Part of a small language model's weights: 903M tokens.
Each number is 50 + 15 x the weight over its row's rms, rounded and kept within 0 to 99. Layers, rows and columns count from 0. The size before them is the row's rms in percent of the matrix's.

# layer 7 attention value, 448x576, rms 0.0569, rows 192-288, columns 0-71
093:30 27 54 54 56 39 62 30 20 64 51 61 56 17 74 59 70 52 60 50 59 92 00 34 53 47 52 41 55 71 36 19 50 67 42 49 36 61 54 64 34 31 56 67 56 58 35 39 34 55 49 39 39 52 63 48 53 40 56 42 62 35 38 50 65 53 46 68 38 56 31 36
096:46 46 31 59 43 39 52 46 54 69 62 22 52 37 49 51 53 37 59 60 08 53 60 31 57 49 85 74 41 60 33 57 34 49 58 74 63 50 64 52 40 39 40 63 69 54 49 25 46 34 55 58 28 68 35 54 49 58 27 53 48 33 53 79 63 56 41 42 51 52 43 44
102:54 47 50 52 68 80 48 54 39 49 20 58 50 60 73 43 39 35 54 58 61 71 41 53 67 49 42 54 58 39 17 74 35 57 60 42 52 51 34 53 65 66 57 39 47 44 46 56 78 51 44 43 24 57 43 48 51 21 53 43 48 47 57 62 36 44 43 37 60 27 48 61
093:44 68 66 89 52 61 36 67 04 30 84 42 48 37 62 52 29 71 71 11 25 38 32 68 30 31 23 83 60 45 42 46 52 39 59 68 40 42 43 62 36 60 47 25 33 47 45 39 63 67 59 32 57 30 24 40 52 63 38 27 61 46 45 48 56 57 54 42 41 53 61 38
095:60 77 07 49 80 66 48 52 24 96 78 61 44 33 34 36 58 58 69 50 57 27 65 38 62 57 42 59 52 67 47 32 49 43 60 54 60 43 24 38 50 49 56 52 59 39 43 50 80 48 29 46 61 35 42 44 41 52 62 73 67 72 62 49 73 42 47 47 44 45 57 60
092:70 51 58 45 46 40 60 69 60 37 26 31 23 42 03 47 48 60 64 43 46 81 67 46 06 60 54 57 42 52 48 49 45 40 56 39 36 58 25 47 41 00 56 38 38 51 56 37 63 26 75 67 45 38 71 46 66 29 54 51 70 54 42 23 40 56 49 51 45 67 68 44
102:45 80 53 25 54 54 47 42 63 34 42 20 45 47 85 41 33 36 41 51 51 37 59 70 46 46 23 65 66 25 53 34 73 46 64 38 25 54 54 53 45 34 50 35 45 35 34 68 47 41 69 21 39 51 47 47 51 49 59 26 93 43 32 46 55 41 47 52 56 51 54 47
101:66 30 48 68 57 54 61 42 44 90 69 36 43 46 35 64 50 61 41 52 25 61 38 30 81 39 33 50 53 73 69 73 11 49 39 51 25 53 55 39 49 34 40 52 57 53 66 20 43 44 64 71 65 83 59 62 58 33 40 58 54 50 34 37 64 22 48 36 47 29 60 19
102:35 38 87 57 45 70 55 34 48 20 41 86 43 86 59 57 42 81 63 45 60 40 54 46 52 36 60 35 69 39 43 46 67 92 49 48 41 35 32 79 61 49 59 31 33 42 36 90 50 60 38 56 59 42 59 52 41 69 43 22 77 63 63 63 79 40 51 61 58 51 34 54
100:49 48 49 36 60 43 51 36 35 63 68 54 71 72 75 76 53 42 44 70 83 62 54 77 19 24 57 64 36 49 54 50 35 71 62 63 29 69 56 56 57 49 43 31 54 38 47 59 49 55 39 45 43 43 67 48 60 49 65 33 04 70 33 29 45 46 55 32 55 53 42 50
105:45 38 51 48 72 76 22 56 82 37 69 46 57 88 52 35 58 56 71 42 55 67 37 48 30 53 69 78 49 30 58 60 54 33 69 72 80 63 48 59 59 35 36 45 56 45 56 37 64 44 59 40 47 46 55 46 67 59 59 45 47 73 63 67 34 42 68 44 49 65 68 55
098:77 50 85 34 34 54 43 51 55 25 48 42 45 46 63 60 45 52 34 29 44 50 40 40 54 35 60 19 55 60 55 55 32 59 53 45 61 53 43 58 52 38 56 83 51 59 48 78 41 18 41 37 46 55 56 44 44 46 52 75 55 34 96 38 52 46 44 47 47 50 70 43
093:59 72 46 44 39 33 41 62 38 19 58 32 46 24 48 52 67 42 55 61 54 39 48 45 57 65 61 55 57 21 56 68 62 63 45 39 12 64 54 58 63 08 38 56 43 44 57 83 60 32 55 50 53 53 49 60 52 72 43 68 40 39 52 49 65 47 65 47 58 72 78 55
132:35 60 45 37 52 56 39 61 69 00 63 10 72 85 53 65 53 34 59 64 52 59 34 66 30 38 44 40 82 48 45 53 78 38 61 54 49 68 57 73 58 24 30 30 39 42 47 55 44 47 44 28 47 72 76 50 70 79 47 22 60 96 70 72 57 50 53 53 67 52 24 53
096:11 50 32 58 54 67 39 50 52 56 64 63 55 74 56 54 44 41 65 84 65 68 43 55 60 55 38 34 83 52 54 42 54 68 57 45 58 51 56 76 42 45 58 43 60 36 30 43 49 68 58 48 55 50 67 53 68 64 45 65 51 47 79 58 40 62 70 15 59 42 51 38
100:46 61 61 54 19 99 49 67 30 75 43 68 54 66 65 25 41 42 58 58 56 51 24 55 27 59 58 86 53 26 43 57 55 58 48 67 67 56 52 57 46 26 68 40 59 52 31 61 26 56 51 76 48 64 22 47 89 41 56 48 65 51 46 66 45 33 43 67 54 81 10 55
113:52 28 45 61 34 54 47 45 49 50 45 34 57 60 41 71 36 40 57 52 65 59 47 66 42 47 63 76 64 24 10 34 48 47 62 33 21 29 56 69 64 56 49 44 52 39 32 86 49 76 44 31 70 35 60 54 51 99 44 08 66 66 68 73 87 43 51 38 49 45 51 42
096:58 82 70 43 37 65 37 58 52 23 76 48 42 16 45 48 58 42 39 38 46 53 34 42 47 35 54 50 88 38 75 46 61 63 57 67 83 43 44 25 48 40 57 34 62 55 75 69 43 50 55 73 58 17 45 57 45 48 63 19 34 14 70 40 32 58 53 29 48 39 52 37
096:40 34 45 52 61 84 67 60 49 43 49 51 49 49 52 41 56 59 34 28 47 28 46 45 74 41 27 25 56 84 22 29 52 37 43 39 67 48 54 50 53 67 62 59 45 58 45 57 72 38 64 53 46 60 47 44 40 48 27 63 55 49 21 56 28 71 30 40 66 72 40 63
099:79 42 38 58 52 64 56 59 58 54 36 56 66 35 62 75 35 39 64 59 30 40 59 60 42 45 64 20 29 41 63 39 24 58 24 53 78 44 70 35 56 47 78 58 66 54 41 51 40 68 72 80 46 00 80 45 40 55 45 49 46 09 22 25 45 40 68 71 45 32 32 63
103:64 50 53 62 34 42 39 54 79 47 64 56 48 56 53 40 51 49 33 44 36 45 25 77 54 48 79 61 50 26 51 57 45 25 49 36 35 27 64 55 44 76 55 29 46 43 36 80 30 69 46 32 58 43 66 52 63 46 56 36 43 56 72 35 61 41 60 62 49 49 85 53
094:60 58 44 59 60 45 34 79 28 64 71 12 43 49 46 52 37 81 57 56 49 50 37 63 54 33 50 66 31 32 42 36 72 80 49 33 48 36 56 56 36 54 38 51 46 46 67 44 40 55 66 48 29 87 30 49 63 19 42 45 53 81 57 53 39 70 51 68 52 79 48 30
107:53 67 48 64 39 55 37 49 66 15 75 43 34 92 67 43 58 33 53 71 41 58 42 51 49 46 46 49 64 29 45 45 48 45 53 70 53 35 54 48 44 49 32 38 36 32 39 93 21 46 50 56 30 79 29 53 53 62 61 22 39 39 83 65 71 34 52 36 54 44 40 49
096:62 28 52 58 58 46 59 24 73 35 62 59 68 26 74 44 34 47 22 67 45 26 48 26 42 45 45 67 43 66 47 62 62 41 71 30 74 41 53 61 45 41 65 75 40 55 56 53 81 51 42 47 64 32 52 47 55 59 54 48 29 52 74 65 40 64 46 22 56 29 58 40
095:42 35 53 40 51 44 59 71 54 43 69 58 54 53 41 38 51 62 52 46 31 71 70 63 52 26 65 52 67 71 52 77 36 58 44 57 53 58 33 59 59 69 41 82 20 38 45 53 30 47 67 76 40 39 83 57 41 56 48 72 35 40 47 55 58 33 49 50 36 51 38 39
093:51 43 66 39 71 60 54 21 51 49 47 46 36 47 37 49 63 74 55 45 45 52 43 48 48 62 48 49 56 48 80 51 50 57 74 60 40 69 56 48 54 43 54 71 48 57 33 64 60 54 47 76 43 79 63 65 85 78 42 32 35 34 55 60 38 43 61 50 40 55 45 59
094:55 55 62 40 69 63 44 57 69 50 32 27 38 56 50 56 41 60 37 36 64 35 36 59 85 68 41 55 38 38 60 45 36 77 52 70 40 54 35 54 41 55 32 41 47 35 40 76 74 53 52 69 56 36 73 33 36 29 40 40 39 84 44 41 63 21 64 34 43 38 65 40
110:29 40 58 41 49 46 46 42 57 44 45 29 59 55 59 43 52 36 51 39 34 65 41 58 55 59 63 72 83 44 32 59 44 50 58 33 52 12 65 67 61 66 42 60 55 46 50 59 72 53 51 28 47 47 47 53 75 71 38 32 54 80 69 58 39 63 68 37 57 65 59 49
092:62 47 74 38 45 45 66 63 42 35 62 41 00 41 49 40 41 63 29 43 18 56 40 50 37 43 48 27 41 76 40 30 27 42 70 35 48 71 51 38 42 44 53 26 63 52 52 73 44 68 57 45 39 05 35 55 71 82 59 80 58 73 75 53 80 50 51 52 48 98 45 54
095:40 57 55 25 56 57 62 49 40 75 49 56 26 27 62 28 44 63 46 36 59 42 68 12 81 10 43 69 42 55 40 42 37 42 57 68 68 28 56 64 61 50 53 56 38 60 58 62 24 57 43 48 32 26 46 73 39 41 35 34 35 40 39 53 57 53 49 56 62 50 14 32
095:52 33 49 57 52 49 44 38 53 72 43 41 39 67 36 43 44 60 68 55 48 55 49 51 52 42 40 05 35 48 09 64 67 42 52 31 59 46 66 40 54 30 78 58 53 27 56 12 65 39 76 47 22 17 28 68 27 67 52 61 45 47 53 24 65 70 32 47 52 00 71 48
100:25 45 57 78 48 72 51 44 07 75 51 49 53 62 45 64 50 33 50 26 43 39 47 32 40 45 81 44 59 32 49 41 46 60 83 33 45 68 29 76 52 54 66 32 45 30 38 23 33 59 49 30 22 33 74 47 58 51 35 41 67 60 83 57 43 33 48 25 42 25 15 60
103:71 27 52 56 54 67 59 30 57 66 54 65 53 49 29 76 71 38 37 73 62 51 49 48 76 27 47 58 20 48 23 55 52 62 38 60 50 42 76 85 50 66 52 43 46 56 47 47 34 36 75 57 48 57 33 40 33 49 59 32 65 35 55 54 36 67 50 31 64 50 57 51
093:26 63 52 52 60 36 46 53 53 44 31 35 60 52 52 50 47 25 81 53 41 26 47 59 27 63 45 63 00 54 54 55 25 58 43 54 61 55 59 62 51 61 37 47 46 37 53 79 41 69 27 48 78 43 53 31 50 71 72 40 47 47 71 61 39 58 62 16 51 50 77 68
103:45 51 86 63 67 69 39 63 54 42 60 13 69 62 73 87 32 57 72 41 59 57 23 67 35 34 62 31 71 58 47 46 48 59 45 89 58 58 58 76 36 65 27 42 38 42 30 45 63 64 59 36 45 65 45 51 17 40 56 59 40 44 50 84 64 56 43 32 67 47 68 45
098:62 45 58 41 52 24 35 39 59 35 55 69 35 45 60 54 23 17 41 17 74 83 58 56 23 66 45 40 44 28 40 54 82 56 72 55 34 43 55 47 48 28 45 45 51 55 39 44 38 54 62 43 28 82 75 55 30 05 49 55 46 73 17 83 49 70 59 20 52 53 37 54
098:49 59 68 35 45 44 52 26 57 69 51 30 56 54 67 25 31 43 25 63 45 60 71 62 30 00 49 61 41 53 39 28 45 56 60 55 48 35 35 48 55 45 69 52 51 38 53 61 12 40 45 33 54 68 48 46 62 75 68 41 42 27 53 44 58 61 47 35 52 41 46 56
115:29 51 53 67 49 57 38 67 44 50 98 54 98 69 54 58 43 28 69 57 70 69 31 58 49 09 44 36 87 17 24 44 58 40 75 44 39 48 33 67 66 57 37 31 39 31 33 78 60 49 41 21 55 52 41 65 65 68 53 20 53 65 52 73 45 87 58 41 46 48 60 59
097:46 70 18 31 84 43 62 56 51 60 82 41 73 54 64 61 15 49 69 34 54 61 46 53 64 29 46 62 51 25 49 53 16 66 59 32 61 45 38 37 59 55 31 56 58 52 37 66 55 30 50 29 30 68 25 50 85 73 54 43 67 51 69 53 53 62 58 44 52 79 71 58
099:65 63 53 48 99 37 43 74 67 63 53 69 27 50 50 29 70 34 66 61 50 43 61 41 39 65 25 75 41 73 55 27 23 35 48 29 46 58 60 64 29 46 46 66 68 76 65 34 68 50 51 61 38 46 58 55 61 47 44 48 45 54 32 41 33 56 50 39 39 39 49 31
104:45 43 38 61 37 50 53 70 48 27 76 25 54 61 56 39 44 24 37 55 78 51 11 76 30 25 40 70 52 39 22 69 67 50 58 47 23 59 41 62 51 35 47 35 49 41 52 55 56 60 54 56 51 54 64 58 52 49 59 41 39 51 47 62 43 55 55 53 61 51 46 63
099:56 44 50 56 46 38 50 20 52 70 43 52 51 64 33 41 44 61 39 62 40 56 65 40 71 53 32 76 33 53 56 55 48 69 44 55 40 33 75 59 54 27 57 40 55 52 46 60 56 21 49 48 66 53 40 48 56 56 53 56 41 42 20 24 56 49 51 49 58 53 55 57
097:35 35 48 30 60 60 57 28 41 66 46 82 49 64 37 54 34 65 49 00 32 25 51 42 66 73 78 58 78 79 64 46 56 63 57 37 40 23 33 48 58 39 32 62 47 54 35 53 57 38 68 58 57 36 51 62 54 53 71 72 39 39 32 49 43 63 34 36 54 53 59 55
094:70 52 31 55 63 62 48 82 39 54 57 36 52 41 40 49 17 68 25 45 15 42 47 44 44 24 51 57 52 84 56 35 54 39 72 24 27 39 31 39 52 43 41 63 34 43 25 41 66 61 56 28 22 49 50 49 33 66 36 63 57 52 65 65 79 53 31 48 48 70 59 57
109:59 83 63 44 47 44 55 32 48 39 39 71 55 25 50 37 44 63 21 45 36 51 66 46 39 46 51 50 66 61 69 60 24 34 55 45 83 48 42 68 55 52 56 57 62 69 76 29 44 43 55 61 44 58 61 54 41 39 49 41 55 44 51 37 61 63 32 50 50 45 34 37
096:80 57 67 67 79 33 47 69 54 62 42 61 74 60 63 31 70 58 50 45 48 80 66 43 45 13 59 86 51 71 41 58 44 51 34 28 57 34 38 62 47 46 30 47 60 56 62 59 71 44 68 53 81 56 63 58 26 49 40 34 34 57 43 48 55 71 62 49 59 40 51 36
104:11 61 72 23 59 59 63 32 72 46 54 59 69 45 43 78 40 22 39 72 62 47 59 44 24 35 47 71 52 68 56 37 68 51 60 58 34 77 52 38 64 45 29 38 51 44 52 56 48 69 51 47 53 48 83 47 42 58 52 57 67 44 56 59 59 46 54 53 51 51 50 43
092:44 72 54 65 31 47 62 44 35 55 42 51 45 58 61 30 38 67 29 21 54 53 01 49 54 50 45 49 63 68 59 41 21 62 55 67 50 56 57 16 53 68 63 56 51 63 47 56 37 49 53 56 64 37 32 39 56 61 30 46 47 44 60 52 68 69 39 57 56 56 51 62
096:60 56 32 56 15 38 53 48 37 60 24 43 27 51 49 69 36 45 34 73 49 74 54 55 33 26 46 99 23 61 35 35 49 72 49 31 69 32 54 58 47 52 55 42 50 34 28 33 49 45 43 32 64 60 54 66 57 73 38 49 69 51 27 50 75 34 58 47 62 70 52 58
102:20 35 36 57 59 53 27 72 52 12 38 46 57 49 54 72 47 41 62 47 77 35 28 45 31 61 29 71 49 33 66 48 53 66 58 67 27 58 40 71 46 38 46 57 37 51 49 48 53 61 56 39 50 37 52 60 42 68 52 29 65 57 31 37 67 68 42 53 48 56 82 59
099:77 63 12 55 40 45 43 21 52 35 58 62 24 43 47 67 31 55 50 51 73 54 76 34 30 80 51 33 61 39 32 47 55 40 51 49 60 39 40 31 55 57 50 85 44 50 48 62 16 42 22 24 33 20 57 52 43 52 58 70 43 52 48 51 46 62 56 60 57 49 45 45
100:17 36 56 27 24 65 49 53 61 41 28 42 58 67 25 66 42 78 73 48 26 36 61 89 50 70 41 38 98 34 37 61 49 50 49 56 56 55 34 45 58 68 42 39 56 52 67 59 37 48 57 31 52 61 85 56 36 50 44 54 63 58 68 36 64 57 37 47 40 34 24 60
109:70 48 55 28 75 31 67 29 57 62 77 64 26 38 38 20 46 60 44 60 31 44 85 24 30 63 60 21 38 55 65 47 13 49 50 32 60 66 30 53 57 58 40 45 50 67 74 00 40 36 52 57 27 48 55 51 25 24 47 66 27 39 40 61 58 69 41 61 42 31 41 57
107:31 29 51 66 46 48 48 35 54 26 57 60 69 71 69 64 40 38 44 15 63 72 29 64 30 47 22 58 48 11 59 55 72 31 53 63 71 60 57 55 42 41 23 47 34 26 47 41 57 42 43 11 49 84 17 62 45 54 51 10 52 59 55 48 51 36 50 38 50 29 51 54
109:98 64 51 70 56 69 59 54 55 57 69 67 40 11 57 40 43 61 43 30 58 59 56 50 57 41 41 28 47 61 49 47 38 43 35 42 77 66 58 35 45 54 43 75 46 44 61 26 86 34 44 40 57 11 56 50 35 45 61 67 56 43 62 27 34 54 30 42 36 42 65 42
106:32 64 67 48 58 26 45 56 44 36 48 65 56 77 43 76 76 56 68 46 37 56 56 86 50 60 41 61 55 61 66 41 61 42 71 61 39 55 76 44 68 35 59 24 61 20 43 47 48 42 30 36 52 49 57 51 61 48 51 43 19 49 50 62 46 65 52 24 53 57 46 58
101:51 31 52 49 52 52 43 34 40 60 64 84 61 46 44 45 82 79 21 54 48 52 71 45 57 49 63 69 67 73 37 41 28 42 52 50 57 28 48 16 71 40 74 61 70 55 81 40 44 48 49 74 30 49 37 53 22 35 50 71 55 50 40 40 78 24 39 40 36 43 57 41
098:58 49 61 47 71 68 55 45 56 51 50 39 39 39 53 59 83 32 60 38 51 07 62 53 63 73 46 49 32 55 37 43 70 61 43 38 46 24 66 28 32 54 30 40 57 65 64 69 75 46 42 48 48 60 41 64 66 20 48 80 30 57 70 84 32 51 24 35 42 29 30 49
101:24 75 52 70 52 54 59 61 40 41 52 59 61 50 38 46 38 48 40 59 39 57 68 19 85 19 57 24 53 62 55 51 34 59 53 60 40 51 46 44 47 42 48 87 65 67 40 33 52 63 32 67 76 57 44 44 31 40 56 41 17 40 42 54 39 64 27 58 42 59 44 36
098:67 81 63 38 41 66 42 42 42 39 40 43 66 52 67 59 29 34 20 64 37 50 49 55 40 64 75 53 47 29 46 51 11 53 32 47 20 43 44 46 48 52 54 41 52 68 55 60 36 67 51 64 33 41 66 41 50 46 44 63 34 48 52 42 45 46 40 40 33 42 62 65
095:46 46 43 70 65 61 51 36 46 63 60 49 38 28 43 71 68 14 53 57 42 52 19 59 28 60 45 48 47 82 45 46 71 49 46 60 36 64 54 62 36 03 49 43 55 59 55 39 55 44 52 49 32 54 52 48 62 23 49 45 62 64 41 85 50 37 41 58 52 66 53 57
097:52 52 41 55 46 45 58 48 64 62 43 34 35 37 52 72 50 41 47 36 42 70 63 68 68 44 46 24 08 73 61 36 33 77 47 75 65 42 71 53 49 27 51 26 39 58 63 50 26 53 42 98 65 20 56 55 26 47 62 79 53 44 30 62 04 75 45 36 52 45 41 43
094:45 45 35 60 22 57 54 79 66 67 53 50 63 35 64 29 53 60 43 45 56 58 32 24 60 11 28 39 50 25 64 69 46 49 47 47 51 47 47 56 51 61 31 29 53 47 58 37 59 44 36 46 51 32 34 53 62 68 71 48 58 50 40 51 44 55 38 49 48 28 46 49
104:26 84 56 49 49 82 49 32 59 26 28 46 70 67 65 86 60 35 71 50 45 72 43 55 49 48 75 11 56 41 28 52 62 49 60 24 51 48 41 68 39 76 29 58 59 42 39 56 36 52 29 16 50 75 25 51 71 61 53 35 61 43 74 45 41 50 61 70 55 54 30 42
115:56 41 44 36 31 51 45 31 58 53 35 48 37 42 63 26 53 51 49 34 39 29 36 49 20 37 23 17 62 48 30 46 25 31 62 53 51 63 39 66 39 22 64 62 43 61 44 46 26 44 45 31 27 25 28 51 62 71 42 51 48 56 67 52 50 48 49 46 47 24 51 46
105:68 22 41 57 66 78 59 48 55 70 54 51 10 54 44 07 29 49 57 66 33 67 81 51 14 62 43 31 41 52 33 50 44 35 54 50 70 66 57 22 44 67 44 35 39 66 48 94 55 76 54 45 77 62 70 41 31 45 46 52 25 21 39 65 58 44 53 60 57 63 41 50
112:35 53 50 37 77 36 63 61 18 52 50 77 78 65 43 44 15 44 49 58 38 34 52 33 83 62 53 18 40 46 48 66 67 57 58 45 46 24 65 56 56 54 54 40 47 49 66 55 65 56 55 62 50 23 37 45 31 69 55 57 49 49 31 41 53 57 37 51 42 27 56 47
109:34 57 35 67 29 49 50 43 57 10 54 41 67 47 14 55 24 63 55 43 31 27 36 49 56 44 45 66 20 68 45 58 49 79 57 41 77 68 94 37 53 99 48 42 40 74 34 38 86 29 59 46 65 52 27 46 44 46 57 24 31 55 57 34 56 74 41 33 44 77 73 52
111:47 52 51 44 58 57 42 59 67 45 47 47 41 57 58 52 44 56 74 37 68 65 47 77 31 58 60 54 65 52 54 75 52 30 68 53 47 61 44 39 73 59 53 62 52 30 29 58 17 35 72 41 38 26 35 62 53 38 41 45 66 34 76 88 55 67 43 25 43 71 43 47
115:56 30 05 64 56 45 65 40 60 54 11 55 66 64 42 57 61 51 34 54 64 56 34 36 64 64 59 40 42 76 38 54 54 55 42 50 35 65 53 54 30 62 50 20 59 60 41 45 72 69 48 42 24 39 80 43 44 33 50 57 75 34 47 85 23 47 58 51 34 63 35 64
112:46 82 51 64 48 36 44 35 44 71 59 68 44 35 39 40 46 73 59 69 49 65 45 41 59 65 47 42 34 76 32 55 32 50 52 66 73 33 50 51 44 53 53 34 36 56 27 60 47 63 50 47 60 63 48 49 55 49 35 69 38 50 25 70 44 62 69 55 51 31 49 31
116:58 37 65 37 62 28 64 50 32 69 25 68 35 08 48 34 19 65 36 69 51 64 59 64 45 39 79 30 62 40 39 67 57 58 38 38 81 40 77 36 69 26 42 26 42 69 66 45 43 37 48 77 46 15 35 36 75 59 43 47 36 14 46 62 28 35 60 57 57 46 38 52
113:41 48 37 57 53 46 37 62 25 47 31 65 69 35 50 48 61 42 45 65 65 83 61 29 39 59 60 29 55 20 66 45 51 61 36 55 23 48 38 50 55 64 43 20 62 25 40 53 37 48 42 82 50 67 63 52 49 87 70 45 23 22 32 43 77 59 49 42 58 62 51 48
125:20 53 21 53 31 34 53 56 52 15 46 66 57 56 30 57 61 46 53 54 56 55 41 53 56 42 55 87 32 42 50 45 55 52 51 54 17 32 53 40 60 43 51 46 60 58 42 50 45 50 40 11 52 38 53 52 40 44 51 32 65 81 54 46 51 77 61 58 48 49 01 54
117:60 40 69 25 61 57 45 62 53 62 74 80 62 37 33 32 25 54 68 58 34 53 54 52 50 66 48 59 49 83 35 64 37 50 62 65 41 82 41 42 46 80 57 52 45 67 50 58 51 72 47 40 48 35 44 59 43 46 48 64 51 45 46 83 29 57 59 73 40 47 21 54
117:72 13 66 46 35 49 42 48 68 44 54 80 57 40 45 35 06 22 79 57 23 57 76 40 61 23 55 51 35 49 37 54 55 62 40 39 65 43 60 50 40 77 24 42 50 42 59 40 26 47 38 51 57 39 42 56 32 27 48 49 57 25 67 48 55 76 42 27 37 46 58 51
112:57 52 43 50 47 68 54 66 36 73 39 28 38 50 59 36 63 38 34 99 34 58 44 62 39 43 35 38 55 95 45 50 30 61 38 40 58 71 51 65 58 69 56 29 56 55 54 28 51 43 52 23 57 33 27 40 48 48 49 57 31 38 38 54 53 58 46 61 52 46 32 52
118:67 40 54 41 70 57 47 30 36 56 42 64 47 44 64 35 26 57 45 50 41 31 64 58 65 34 38 60 45 54 52 47 13 42 48 77 57 67 81 52 45 49 50 54 43 66 39 52 68 27 50 57 60 29 69 47 66 72 48 49 59 75 52 55 42 72 50 51 38 19 48 60
107:32 65 20 39 50 56 43 51 67 15 58 19 36 51 46 36 66 42 48 59 50 51 52 53 66 65 41 71 49 57 43 62 46 75 57 69 40 47 36 61 58 04 50 69 56 51 65 80 35 59 58 51 68 73 51 47 59 73 38 48 67 50 41 44 43 71 51 92 49 40 46 56
134:21 76 43 59 55 63 50 73 48 71 67 51 56 63 65 41 74 49 59 53 57 59 49 56 57 32 62 48 73 57 67 40 61 64 43 44 26 34 54 54 59 41 58 44 57 39 43 58 15 60 52 48 28 44 56 39 41 39 58 34 41 40 76 61 54 82 43 46 39 68 49 65
109:32 30 36 70 31 15 38 41 32 58 71 61 57 60 58 50 41 69 35 33 40 51 42 36 81 40 29 62 37 36 44 51 62 67 51 46 41 39 58 39 68 43 50 49 48 58 42 61 39 46 30 37 42 71 27 76 57 20 67 19 58 65 62 62 60 80 54 56 52 42 57 41
112:49 50 69 60 65 54 44 35 57 46 44 68 76 36 73 23 57 35 31 88 48 72 59 42 25 43 32 46 68 61 33 32 31 64 56 35 45 34 36 37 48 81 23 49 67 80 41 28 54 48 50 74 53 48 44 68 37 72 44 55 44 50 41 28 34 44 55 45 41 48 53 39
115:61 56 38 66 73 71 46 64 52 69 43 46 22 57 46 67 45 57 53 50 54 43 47 57 41 71 44 29 49 50 29 47 11 99 61 74 34 45 44 33 47 64 58 44 53 38 28 58 61 30 40 50 55 30 54 61 34 51 41 41 55 51 37 41 31 40 49 73 41 71 77 62
112:65 61 65 64 47 61 62 58 47 69 39 56 34 33 72 67 83 74 45 49 39 62 86 39 62 50 39 11 26 18 44 39 61 48 50 41 56 25 57 67 48 73 62 55 49 46 46 45 38 40 39 41 56 62 47 46 59 53 34 53 54 41 53 37 53 44 61 57 49 21 86 41
116:50 51 75 36 50 37 54 71 49 22 27 43 65 59 37 81 22 61 59 32 69 30 37 91 65 46 72 55 39 53 38 39 45 65 51 82 24 42 57 60 52 27 48 06 55 55 43 59 16 52 52 42 54 33 75 47 28 52 44 55 86 67 47 75 63 61 53 55 54 79 31 53
111:78 86 51 21 85 32 50 52 51 74 58 30 61 30 56 58 73 35 66 61 55 58 45 45 70 39 35 57 67 57 56 44 57 64 48 53 56 49 70 17 48 51 47 64 54 69 35 70 40 56 54 50 75 25 52 53 53 48 52 54 34 48 47 53 29 62 55 80 44 63 40 51
120:74 44 36 57 42 58 38 53 58 43 67 57 31 44 38 59 11 27 34 53 49 37 63 24 48 47 47 33 28 52 29 60 66 71 44 37 75 46 60 33 43 53 58 52 51 72 51 34 54 74 49 90 51 70 46 37 30 45 45 50 53 49 34 63 81 61 34 38 48 49 40 44
116:61 63 63 28 51 28 62 93 58 78 63 45 26 83 38 70 55 16 41 52 39 46 69 76 46 37 53 36 55 70 77 15 50 38 39 64 39 48 49 57 61 69 55 36 64 36 48 48 23 42 51 57 67 42 54 51 48 49 47 50 53 88 68 63 57 57 30 64 48 32 66 62
114:58 98 40 63 34 14 43 59 62 52 55 45 57 58 44 85 48 42 61 42 53 72 62 64 54 31 57 50 60 66 49 39 53 31 45 42 24 27 55 65 57 31 51 46 65 45 41 40 58 31 85 39 71 41 56 37 43 44 45 31 37 54 63 54 42 69 50 36 47 69 55 43
113:43 36 47 59 91 39 59 66 21 65 73 32 21 79 40 69 48 43 52 60 42 30 49 76 24 62 62 45 19 75 35 52 25 52 55 37 53 63 42 57 61 47 41 67 51 56 61 50 47 27 32 76 61 36 49 53 51 52 59 63 58 37 42 45 26 56 52 59 50 47 44 56
118:47 29 58 40 66 45 48 43 37 37 52 69 22 35 49 23 47 13 60 45 47 38 57 56 38 38 50 52 53 81 48 60 54 27 53 37 67 59 62 49 40 33 51 58 57 75 84 24 43 46 54 62 65 44 46 32 57 31 47 45 64 32 41 46 72 38 59 50 53 50 53 50
114:30 52 82 65 35 42 63 61 62 53 54 50 17 77 46 35 63 40 56 59 39 56 33 40 66 19 45 64 61 70 84 53 24 90 49 30 44 59 51 61 56 51 27 53 56 83 68 77 51 65 47 72 33 55 76 43 47 26 46 45 26 38 51 41 39 62 58 54 42 58 51 51
111:45 28 14 52 47 59 40 34 40 31 67 66 31 69 52 32 55 74 67 57 71 60 37 61 34 44 31 88 59 43 38 60 60 44 58 81 41 37 45 42 52 60 49 46 47 51 63 81 27 66 31 33 45 57 61 61 46 56 46 73 55 42 71 65 65 47 59 42 46 44 53 55
119:47 51 64 57 60 39 49 42 37 85 52 60 44 40 27 89 10 64 46 44 39 56 55 34 63 66 59 37 69 64 49 61 52 44 51 21 49 27 49 38 34 72 62 55 57 69 53 33 38 55 44 66 54 54 26 49 53 50 43 67 35 34 52 29 56 66 65 69 54 39 20 48
114:52 66 20 65 40 56 51 45 56 55 38 64 24 64 53 37 64 21 59 36 39 53 54 73 71 67 53 46 47 30 30 58 48 64 45 44 37 48 66 29 56 54 56 40 38 51 43 39 76 77 67 52 50 43 90 56 43 51 51 53 56 59 33 36 70 52 47 38 40 65 58 61
111:27 55 39 56 35 50 36 67 60 38 39 46 69 53 33 41 55 37 44 27 45 35 45 76 42 01 28 75 30 47 39 51 41 25 60 47 78 46 56 43 51 69 71 45 51 40 32 45 74 46 50 44 51 27 60 35 44 82 46 29 21 57 56 33 37 66 41 51 45 36 72 45
111:60 78 49 40 31 60 40 62 48 37 42 68 46 48 50 43 58 53 61 67 27 65 54 14 80 52 65 81 27 64 45 59 29 48 40 38 55 40 52 55 62 39 44 56 60 74 63 32 56 38 23 53 50 53 48 44 60 46 70 56 63 48 69 26 43 50 55 26 51 24 43 29